config = dict(
    d_mlp=320,
    norm_place='pre',
    init_std_o=0.0406,
    optimizer='muon_variant',
    lr_mult_up=0.909,
    warmup_steps=200,
    steps=10799,
)
Each number is 128 + 24 x the weight over its row's rms, rounded and kept within 0 to 255. Layers, rows and columns count from 0. Numbers have three digits each. The size before them is the row's rms in percent of the matrix's.

# layer 12 attention query, 256x256, rms 0.0316, rows 222-255, columns 128-255
106:098088081050136105112154163124117146123103121147132146095115142150103139131129134117099136126097139167125142147141159134113134126130138143123136115132115143178142107087114072122147152128173136099118125121143071141127125160142138160124135154152140154126068148163141124184155110121100139117144137105132098154166112141127150170097096125172167097148124124101135132098159131132146140106131
099:130136158129148097111135110093126102135112197185097171123117133118083145098111098132103097139084138166129156150139125138129132172101140138177136098117104098079080129132106105164133136118080113141112129112115151154139141139111134129152089121154168119133150128112131107119139110124107168155135125152139131147099127124126129157099156143090106124182154129099135131152100142130116120133163
092:166118158126086149130134095076140138127152120130110102140114141106115124121127106169107147133171091159103138122103118120138130124140197125117167143107113094121126130153124117070126149131143050108169110102114149155104140107107109101090128112130117162136114136144129105148112131114087124096109110145128133099143116123125118147084141136135135140147162087127174111092165127135116128117087
094:178130157167166118147131143162170099122145127157107118156164093112109127098153113094131117165132142158131158112108152123149145181093128123102118171152094133110127116117088136086152127156124135150128109149107161126100176112109162082113116131152098100128118130126165140123179088152093129176083113172129147119109171123092096108160127134106077136165136137122151108126095123106094122123151
097:089148131084129132100151109112120152169139100122117131100090121124132150131156115151157127114126122144151113080113107097153130109112147108131115184156116104134154157102165108099145121106128113134134099118141116149104165089200162099111132146164115164124102102143125112150158137139148163136139113109102102135162143113131132149124135130092139087111096099161120120081153094156152115067121
091:118119140083122143094135088153156137119102111114114136174086095121129119115075145126084128113093132126141118143127149092142158133125092095139142164132072085112115092160140085119145127154151111127119118073133113157160097123167153181114118145105112121165143117151136119146153118089134124098143130163134160122120108136120135123141130118121105147100117105107091115154117139097140136115133
091:146092088138103153121125147167166122144094141097148121137108105120124143143119130111128130088104097115148110150131165128130089107122106135103156138123143123145138101112142121104164061126171135139129116129138142124113099133125084143114146136111124112150122141089088115147153131117130123135158113122084136117178164130183114161146109183111134169147146109139105119113137142085138135152158
092:135125089114171114098120101112097098116133108104116090120113139137145130171133161134102083097101117112165138155156091133153134121142134138083114144125170154149157085143148105149133132162169168154123157100135128121133142103120098124126109127129073136117097153110119116120098129155107123156163164139087104129119149134127113150094117129128137135122126173139127079144151118134151136112111
094:104144093137140157134136119137141114141109127126139139136117159120106175124103186142106152131117168123093161099151089115133130171108171110116092162182080091133089163136142097146147125130108097108138136140139091120162131111153128130152130126135143093113119141087134138121125180071138124086096132125129098138104129131111112131111156140157133177128120123101178153118161125065092116158135
088:114155078091109140135135153129136119119140148078113114141132115128117088156153138097085119129133139143136116093116106115108105076141110146139144106135185076119112180152128111118121127116151090129139147137149116100133091090138105133167097116106148152126109145181100134142072119144106110125149151128152160105137119145107107149076124161125157120146062094180141107067101148146101119153130
084:139147134135156135150107109144125130112126139121106122145112129131130084173128177124130132110096132110125143092120138142085110097118120163094098124198118169128158106150142132124143096133089130113153143148071124178134118094092144124156130145137144110111148135125124137095155124086122123118153127130114161179083166182142176115144129145111128157152096109148128102140137145113131176121135
089:142153145134146093089141130128153159134135133148138116106122123126177123124162128155136097146155068138168114112126084139130143114130127120160149158161144154201140104120135100138119176117156128162141154146143076146138106174144055164159146151124097164119109165119132174150113147143165125136113123105058135142125113110118122125112111171191109124121124159092141119130097106164134131140133
081:117124130113147187103123148115108166129131094092137125105148108152148100158111139136111121120153123175103142184151109120102151084141162138090146086116098134175098108160133143160121131135115110130090090117129098126113124125158065137108148163121103120130127157093126135152156127141085105129106154111122141135112124134066110121116132129126110147097156081144095141139138184123127145133122
097:123153106163137083150148156128081152160146076145139125148139169150061113135091172121114121133112113143182141149121162152085101161130094133117088132107114121095086139147099174122141149116118182117124117116112126144105135137124178099122128076120122126107166079159148126143087110116160144135105131140157117120112128082095093083133149134113123102163133136143138167141122117119117150114131
096:195130116151099103174117130104131124095129153163131161154124127118140108115110091103153181179157140137091106181124154121097143168096071125149122128147162117102115140122138104103138157147112145110165095135127172143114119172104091096112132139137145153116111095115151168146164138146089168105147123161120137121090147141104135121163128138149069128126148122108113114124103168111179138136088
098:153128118150146157117144101153125125122134124108158133102098115106129118101172114137147155119159165130137110098114125108122132116150143080095125146168151127121144138090139170142118143094166126118139171161157098161119107137137145117169146124167148114112107143119134126119144164136110090178108136159135097118130111140145153144121165138135146116066104131154212112140167124174164116142147
085:136115107141119123128095184087127118097107083190160142102101156167117088137095109133184130153119130095112140115128159118127101121139155111124170140122139163117117128120091148135120126148112137135118068119150151081102111104130116114123143096111131066114163102109133138149106134087091117141112116062093141142146123135108145097112099172147115102132154120098182125147123145077105146137148
085:059082111137125149103165162128129106137119148107120154164110112105097159157147131123141177126116161120137127126150182161117133171108170148125146141104112146131149143150140105113128155150136123131099147080154149109116146140130091154110094125112142151097113119121082126191094123136113167144087137116115121147142146113161115183189150128102128127128132111123119158101133120125139133137154
088:167080086097145122169135182138180147177147155156134121135173127141142078136148117113128158136118142106113116111129140131107096160139101123102092115137115075121098137157123141149147188130123151125108126152110129098145095188125146053124129161102109110129084080170169162122135116125128122142134117101064127106140153095073132086146094160138098132164141156125147104140131150139139081130134
089:125096121126115116126177124071110138116099133137113127149075166169140154137104160115172114085149130112093114090132138115121104122119147113104128177183103136117138140136147089105106124165132137118136123116134162133155134080104098138111129150108100184132128101125118104135118153128136137169099138140136130094119118144115121179146138104148128103128137115143101151133197114109166125096112
082:151100141134088130103114140102150158100145133187072113125112134113136109153141113124162151157111139115123101177136134129132125135135063152109155145139108118116108117134141119154133062157127135095125134114100162157140142120126170117084133146132114173154126128113139120090107136073099117102144132103064134134131158145163150146168120128123093103148129137144092105193156111133154137090171
088:119140123086074167133109133118159170102114143137135161169150123122163143122115113118103103108119129100114116124151113112107126111128099089136134136166144124121155143119120078161128123125189124112138146117152099136138148121151119147179136123119131089119128144113169143176126133134087110149138115126145100150106149112156125121107088135140103154118075126144126096114135124146166118147085
084:118159136120089129127106141161087138128130124159111118125106125135209118148099148150127097129116119104187166137191117152084113159127085140136130139116108152146139092141157181119131158138095117178123185134099128148145138147138104159093110136097152131125092156121126117132105124080125139152126153119140130078142130165139121137127119114117186120115156116147121139152076114079138139157121
090:144091124134110169091145093128168119114108125121127119124158137116141163165123126101090142121114085113146121155152131137164089139157115104139158104121077137145130091086112103119092092111182128140143101122137132131139097086112117187118065117078133156141126115108097142150092131115140111089119142158156125139145126085084095117100141169134153129134121107118107115155121167176131103108101
086:113117121102098131124181147150151147126068121188132160154170133105151128121125091123129120110119119113128138130123138177111114144139105097151120139112141137131134150100110139153149115126169127078088174109115156156129110127109153132177106122154096120120099126135163133106066120123106125188117168117167117172097130155120144110133099137098129134104113124166114130122128089103120127146101
084:107169102155108108143108090098107140149110128151156109171108125089130147175128136130121125103123071087133141166122112148163110144167120124113141096153135140127190148125130117116177167154081143104164111119122158167145120117111145130127105118095105101091136121139133119122154151128144145127159172142124114101148151150087112160158120109147119144149154130168122141067096156084146107127085
081:140120127130136132149107142129088095159096141141112097086143131144111146192142129121132168136126101124115120157159102145120116115128063132108120108145120092111097102111103131134100154121123148089151131125102101125113142149144129131119144123119069141112145128150133095147108155142118144128132090090108130141142158116132131112140113162137117086194119109084101104121139129116154172138137
082:131121120167150099125128134128124126110113151111139132154125110083091096092137168127083106152072090106136151141184142153112089100137147124145143091111154152132120109085117137121117105164113111125148137119135153149154122108148125165097127111097164182123157141173141104117123122153105133113137119138125140135116138180110138178132137120147120128142170106133099109114121143122144114095116
085:127157140108113099142128132117148084167146124117148106083119163143121115151104124176139123167096157128114089177152177152160124119158143146113116151132176122096132149147165130128116120139105136107132132095127139131154092136173109149148078120125130133123119160111131100129078145114143107093120144151130118119146119137144137093144133087181126153128122119146127106096114116091094119097115
088:170101106097112120124126139117133122125106115141097156095112129158122133126100115116131142116123114149118077103149167123104136153127090120124101114142113104102095132135133101150139166156162167129142134138138120147104134109154135153101110152097090135137131133133110087191127146098150116118166155137120127144155127081131141127108090108112065151117136104119099157139152117174170151122115
082:125144167149137117158096103089131140153094141137112140161108111134126136151160145168092143129159109105161119101155149126110138136124152126147111141148126146134154131145115170123122122147120110206145106101111180113164137105088114130086173106129096123123117091132173139126118157136156170092157144098170115116161156151128115085137141115123158118148103123126158115122107146121137111153111
091:129116108135124095151140158129141136124137114133161121088145144118152062117151141102152107132110120152140152108128149119088131115122161073114115163179132142141122105105123147162149143138113136101172104147126090125080092189188154098109141090198139178131108091124103124098110124130095146140113130086161146139095094124118166146176092141107126107106144105092088157113140102143128095152108
080:128085172116139116125105130121129114152151119114088135141143112119105106098150105086176126150104160120132143133118080091092109144096097145149123132105103145112087113140158092098098156129119124097150119115075129105098083144122079165102141129139156119142131072097133117118161146158132132141148096134144108159167108165125146088113104187101105147137138175163117091112168157120126152119110
096:151102160139130116138096162137130129166126106167111140155127129137144104130111108101153144122155143114109090120111126147110172112141057122124105129138096122115078118131144107161112095115116127138126130183124154140120144149136157113129173120118117148134143144104104113121163059128102154097125128102119139119149113154162119137147144090147159103130124146160097127134126051156100114115167